{
  "n_layer": 11,
  "norm": "rmsnorm",
  "norm_eps": 1e-06,
  "bias": "none",
  "init": "normal",
  "init_std_up": 0.0688,
  "init_std_down": 0.0,
  "beta1": 0.95,
  "lr_head": 0.0258,
  "seq_len": 1024,
  "dataset": "wikipedia_en"
}
Each number is 128 + 32 x the weight over its row's rms, rounded and kept within 0 to 255. Layers, rows and columns count from 0. Numbers have three digits each. The size before them is the row's rms in percent of the matrix's.

# gate: layer 7 MLP gate, 256x96, rms 0.216, rows 132-171, columns 48-95
# up: layer 7 MLP up, 256x96, rms 0.233, rows 132-171, columns 48-95
# down: layer 7 MLP down (transposed), 256x96, rms 0.247, rows 132-171, columns 48-95
gate132 095:111170129112135136106072120078113141084128145150124145102098087141123110146132158180087078117104085142119115166103168134121130153102143095140181
up132 110:144102160078090125111187178160129088130118163155080078193132165147175158105143071172173139078112114170113136096170093172108141087115202190140129
down132 102:103154158168115188123117045149095133107093084121119133045144147133153100139139085092024149112147092142131084160129150145097140160175123081144147
gate133 079:124163141159176122127153114183097111153126153130104171155101125129152095098136132155082078094087133087066100162155123106169081080143142119143130
up133 066:138105172077070166141137112172150177148086187129129129162090167105149165096101094079138077135117136108072174162131136128148120135136133100134066
down133 081:099131190143165148109098136122156195151180102130147164151134114113137128119112124142108170124125157172164098133141129103125153131162120128155133
gate134 094:129100118146175188096136145136141097121156063097176196129109144128170114182134148086079130143069140144122113105131130140175096080120164151044117
up134 098:178129202154137124153047150123109126121123094120144179116145077109064113117131143106147124148118142117113155105086118175166125080145165103164117
down134 097:108160149143104056088142115125143091117119122117112135104165115146104113103194137124130085117171125115099141151105143088102124170110125087156148
gate135 099:141123134129138159124089154135110099107094093157100167150165122060117157059058136102165111062169086155162117138145157087120111141149162064098082
up135 097:107181150136105148177121156138116140098210125144141149078150117154174113209208133124150150149062116135114142176128153146167130137104120123144171
down135 095:117098138193159157066103150144138115094134102165092097114173125104177189177103126116137156102122091107119135181165120131101206168162096106171123
gate136 094:115136117100111128113196140123126099098147124186149117155101118168100172099134166131143134133142124177120175143155143054191115143199168126074106
up136 090:130099123108124108114157090178107118129161160161073194064114102159101129106136175068073099138135131189108142168150162133192128122183150127161122
down136 091:130144124097144106147128164125148132153064159143112151153108153138106104050132179141105067105124100165100117182108065070124079106152154164100150
gate137 102:075107141072138141129170126128105081144084137120139123135120165083155199126155156147120147136130114109208145198114086123101085111130090113174148
up137 095:124224119057128110161123151100134167083070103160141112064084105125116171108113120069107116136116132152095117161105060094105136109134092145131126
down137 097:124136075130117134165146107174146152136128153079143160129110088083143122169123158155144033138110129106147070145095121111116100072093127116117108
gate138 107:092073115105108178175108143090155139124113093108139131144088129089131090145160131174117150068154130070090149138098161142116118137162080126098117
up138 106:178209102100134150106167121101130142115109094104103122149135140180064173093182139180122187143121154118123115089127106136186134091105138176136146
down138 104:125125142175128126077069137180087135080126136178085165140129095168094130129106140138168198133114140087127101104083187086146116084133132112107191
gate139 097:119122156087169076119072155111083129134132192123200115122112133059119132113124155174153112097167121135176144159129109160139147093117125165097094
up139 109:085127114093143115093134139104093131138102169146167160139136137084080163122130148173172113085186085090135125152159123182156156095178098163164107
down139 080:152095122129139096138127153180064116149098176106135093095078156120163089094121116128118015166141119128146133147112115063139117137107154147080113
gate140 101:103122118112176100159176151154096099154147138110144163162104153158047123135109112157082145104110094114141134163151186168132095138128157095161153
up140 094:096152127167106128136194170141109087147144188147126121172156132152097102153139186142138153125118108056130149068106094095105138050105122137122153
down140 094:130143132129126148145180153130144179123148132124123202233118125118116088115150085183121139128096070129132082156113143136118155116128141072115117
gate141 096:130117142145152131122149105099155176103148106094122113162100082106081113138164168152063143158109063173128116105072052123106099090136117205165083
up141 099:129134135154152148121113133137103155144135169069091142128093113120068133088148139104095154082130130137075098131104111063095119093133114187192151
down141 100:139114129082114135136157136162122168177110138118125119133069086081113144115126109121151052149150108152123110192111104116113096118074128154158122
gate142 107:093140188090131187116128169124123095095195131123087220154132127162100096094160133114134155114133103104085192109081119107157152135133110146159135
up142 103:168124120086087141104140132121130141199165127173116113093085110152119144060122145180149161181109081155107179159049135133138166092127097185121143
down142 106:088123130149159094118128082121095139164075079108163138091096102129118120084108115146112132094182136104121126154153106175168177117127159195048044
gate143 102:092158066113099116122176081096163124171168148176070127148105090112143157114144163115163136161149171108115095079108145199116132132124092144144077
up143 099:146129090150122118078126077108091143114183120127120087130117171207127090096156148173110174119061165121146127100138142040149162156074144176167117
down143 097:125117144139130134111103123135145154179141135106161141157087195145095139201132145118109210129081138168115200104171138059105160099172147161106140
gate144 100:089189156150150176182142167140114113132080151098128133172159140184131123152158123121202111116170167088107104135108120086169116142165162131136156
up144 096:120137128077146078098124123171158123120179143175160152106119086102094105123126076127114123060157103108170120159143097101057159120163082078200121
down144 100:119109097114140188095109154125130089133170118169132139101091135157099122118161133096137144079129102173156156099103095067155140185149108155086098
gate145 096:125147120134098132111136118152106139122149126101131131173128107190186121094087086121093164135116204071163158074083159155057111152185158111109145
up145 098:134128138195130163101117138141122139132105115076162133181157140158131180182136145126149187124106140067081118124095165145188101163122124122109140
down145 096:139080111145125174070136135058134151202108087125154082083141179176103091102127147135078115123182177122125134102175122070156081192092138134146115
gate146 100:153097068175139078102112083134094108118146115149133203139151103092100107164141130138130121153087122134097196161117176160165127112104171062089101
up146 098:177101054096130116136132118104106115131177195125116137150115167135126119166151089115105115139087116169147075071114097082192119127168129121154093
down146 101:169156164088112087108193117155125093138105123143161094195139103106141160105111161161181120134130095075092078149080123075104160119167126128093164
gate147 095:097134133126172173131172170180121172178149082120108091147143073182081136119174144129148076125206112132140092141092141126136123139083161103117110
up147 089:163159107113169169160135108110092123095153171174106077106076089091119112138112139109139061176098075150135064083148113116131130151025129153139195
down147 091:134148156088141125124115075171094061107136128087088074160077086143068124089103120117146126116096151106148089117130153124185112152124105069075199
gate148 096:163132122119101145121036178118159115142166098162156100095138153167101127121158157160079108139128080159137119132152085126060124135133154152100092
up148 094:072084112126072134120132181179169161117123100144109177143156078141093141169066144142099124147117185122181124123177106192157107113138173123146155
down148 095:180096139112095115092115135102110165172156130116161104096070158123078085111112172175074086129123133155162124168149145096088149110090145141084129
gate149 095:170164081076171157118107082178090118107128112160107130091060096118145192178112120157061158120105093104085132135092089170138109124064102184106091
up149 087:062116093135140139110195110127084133128080133178103143138121121125184188103137098152057156116074162087126116128117106130150158150110101166161172
down149 086:162117101163116117083130106152099134169067162153115130107126131068098176178127091148115077156101117110139134114101177133141151149081123082082124
gate150 100:075151054106172110068142141141120125117134207141103213148122107124120159173113110149150146098131121123115106136167059213143171130076126086126189
up150 096:128194074141140100111081096109175080137114115090113156059104162118200144114108141163125116104133098145120070171115144129120137079071125076110119
down150 095:135112104145188150073093107113124081169123176087106158135139118156142145091094105080117140163104051053108155136097068170103115115147105122154123
gate151 102:093096154070130104118111110071163136119139174106085142152079113106174158133096125135113134082207091113107175123128129115167047149115166165160127
up151 101:144187099168162087144165157097128099137165107133106157107160148162177159109127132128145117139053127119175081111147149147157094165057120129123143
down151 097:110108079093139159105122146084107097119078095105155119140096098161165151177136131079130146171172164165098137108080177118149123165176101178067139
gate152 095:100151174207119119141145099113120126099124121118163209075143117149190141170149187119108116144126099101074158134110124118115157146136144158120144
up152 105:112145153127161063114089121125140113142145148134184132034079134208169064129153118134094099148083166090129083126155117118075161139106136145152132
down152 106:189189168110116135037108125123076219161137134124130143111084102147180103111107131054145136132130124112146123140169183127100129157091150093120086
gate153 101:096166110097149172152130101132113075150111141108112176162115133142097095139137169159108120114065151145080208146136149119172113150102120127111146
up153 098:121113094114103150156164167189103113162125116109124129159107125125148082118117115197086128130063076192119144129066174124143087180121123100116120
down153 102:094180127160098162149136170114130170144147172089126106121118190115131081119104161156089095129064110124123124217113132109144152197086137110127123
gate154 100:160133117187135116104221123155120108134112071135128127140084127173220185161123109135127135153122112067143120089168129158170050105163064134133194
up154 097:118166142181092160093145100147092155153227174129148117149134108128105131095197161078134166087121093131145115154133082182148071105123077186137140
down154 095:160136131169145072207141100122137133139128140105190139122095199130155132153177137166142077106135109125128113108143137147156096099120069094161155
gate155 097:085059091111147133125187158162133095157125113105142109088117081116112150148150101150171148133101145164188118139103067157126171148171171081088079
up155 106:166102125172087158098073126157148140151103097109159118191112158114101167073153150088085124121119126092172153143057115148117130151197132082179158
down155 111:131085142130091148050148083171217102069122120138134139114110108168105121126094094134058077119193146088138108123137130126146078141179110155090117
gate156 103:108122118146140141101151085094151114095119133140119123169155169161127180197101088112133127103157130117134210164158146144131108118139163131149085
up156 097:102104157122120156106204108114095132095114103187068132071152169121114095131143085105160098180096082130109166104144176151159162085159107128167101
down156 094:102134102078169052129120124108190188165127097121103185114135147154087119119085129087098130106106107118127192146134139139127128116110142127088151
gate157 100:158073134137104091169143093145114121118148120103107119143177107131133105100134101173083125165116200112120153089127098122130122152134145100110149
up157 104:134095145097159141150146103182114161072177059142091136128130080119223093089107088147070143151138130129162124144155121106124103093187142132125120
down157 102:189115114104113082150142136176116176132159150073114155118070108139141099105162141096117038192110098127052109136126136112080123097102165095160143
gate158 097:084126083104124130117210142103106117079111113135136159124108146063183140141107120181118136168170122175138175117091137146087158167075156182103106
up158 103:102155093103193161150097161091186157185124144142128153130128093107181099191101121113133164218200123141174141125103148144095130184104153126138107
down158 102:063186132109108140168141120156155116125138143104109162110099170063137117111127134139082126192126135126121156080172085110098152164071107158102169
gate159 095:113153159127181197147142088102125095124103098050157182177164139099163124132110146160144088118081102111115151107113146186138092097109178167111151
up159 095:154077143098134162070113091171146106164086155204133183139061069137076080128109070105124115085111091152165105127125119135134102185077153107143116
down159 100:158150158094122142141202180182148124133122127160112138131065124121129088138094145076059167091118102129133184150134132172132114187106137101168166
gate160 099:107098122144093100147131129172116108115131076121134110152153089122169133145145107156184119179120195125093179109141086149152148211196161100152176
up160 106:070069167159123133094120105145125150112111180115171198096111204103132159108143106097063127169131121083117108151174109170142101144162139098080123
down160 098:122093103142130104126070090075128201118154102093099093116108117082072159148104107124130170166133126150113141135118150193097166160174154138076098
gate161 095:087204097143202107138177167169138133109139144118105118171173196116156101188153103151132061124112164118149121094120088102120114134129140128122119
up161 100:111179155102065094198158097090099130131159124158140125101159131154136062194124140121100137178157101164150180134115092137129138123100140116079128
down161 098:050111123160123124183122147094181066149091133130189149119119154102058151112105184092099075123122084120171181108132195136077174086117109143104135
gate162 090:118134176175141147117127151128114082142114131152159144172123173101145151126165161108145115135110179071129200141179122228101126190132148144159183
up162 091:110077102100203124146180152133082125088136130168111130147156166125125080159126166142175118171151146127155153098141116127164097113083092093147118
down162 093:143151101088192180137159135140135162103132084152067138158163097115092142136158209153122083046173141137183142139159165138145142144116125126148094
gate163 102:158123097090140131164187153134090126077129089163074122117138165146158197146116137182143177125118115202128117165125150113109101112145146099103176
up163 104:167124129143102103128101095137108111082109121152112124090091140125108156153131121193134102139066110190162078153178128160137123152105129147145101
down163 109:126048135137117145149103139147157148177082137109124125131125121086135105110134134099100098077151142086116158105071146144121182102110122181122120
gate164 096:138128118124063132097126074057145158118102155143126107153165084155163141107161190162095167162143152093101090146068049136165174105138151149101162
up164 097:096095145146103127140140160184096128115083149197106084085097106176132119125175142134127120077122172138176116080085154150102133088119098093136114
down164 100:089138135107111086134167179213092071116118059143136142104113082120155098155100138096145150075141144145151115110109192200131067151104100148103080
gate165 103:125118151153149134114101138128099074127153137119064162150125135112179186166093178154126089069137146184186121128126175173073122170075120123135142
up165 100:084099150126153083064123108134115160117071179193155133144132122103124150101118086146081121137176125120084128152075100170114141126173148143211171
down165 102:126054113167117128121135112159085097193151141165178185094086136117152120129101109095138073090132096128094083177117219076072123080129171172149118
gate166 094:116121126189116140091125144089157142094130126079149130074156164175157160191153118089193097090130116127144154145158164129090145157182147127082126
up166 092:120189126049149119156116146121131133094130160135141152147123184096135134121169130124165190134185072132122156140085090104131141105145109152151163
down166 093:099160093145122139108112137101165147126151169197130125157165071136125126123124168107118146104178120041139054165133143107161138081097137082085118
gate167 100:111086146086084189085137137166151112150160104068137131143142097095157222125112123138099151076154129136129155161171172108133099123058142156130167
up167 100:153146164118128113087106134148159186168168116113122164212172168121127191115102152058102098077119146176099102088120147145086087119066118077134099
down167 098:183129135129129090115149129155169255107111175127139098170138155085138139129139162152151081123129142184155103110096106122099144157116123121114143
gate168 096:088117116101224150103139142119087109100126100128150161189095121089098154131047130114041131130155109133151103104164128125131069108112141190147120
up168 108:085155090096107063134116108091109182132168082166151114116129131097151092165158121115106115130135074147142114155112116116104100133158145065129115
down168 104:106110081157091112059148091148122098124167077133084179124110131121117114115076157191141149105150072138132118100090128133142144166175133112147123
gate169 100:133057074111147078091154126139146094136110073159177155156120152190114150123071137104133106180128174105162073161152105133169104157111170145089143
up169 089:112107113151125109142134065125146129098078121142137192183072148159115120142139147095108098128180210128135154116144141137146098080178200112130125
down169 093:156098116159138152160102113130126136060095013113125146100109134120117105100106115078174113150126147172130115159164094079088143104121105156113135
gate170 097:157124127127114127093099093120168078128076198092134097101163037126061136088201187112087127109138108110125107130114105143131138130124125147107148
up170 109:135153092082106205107158155107162143120161169089168134126120123145108179100070106137132181132126160110123192138125149099147118111117188103175083
down170 110:117087108146075140102137106172181111098106197129064165108145099145133127076113130171115141103137134162100090059101110072149112057143136090128147
gate171 093:145106090137155122120183167145132113098138120110128191178163122143120060117112089091081141157158152093092102175170124083151117133133150125103096
up171 099:163079108068163073172086132153099126111109166162109143122163091081210120090119168161109130120113096132094205063140119096138156142134115117109105
down171 104:103153145139146093115118148193156196114157078084108120121163168146086041128087107093040100163150167098105112086153130160131170101100128118115143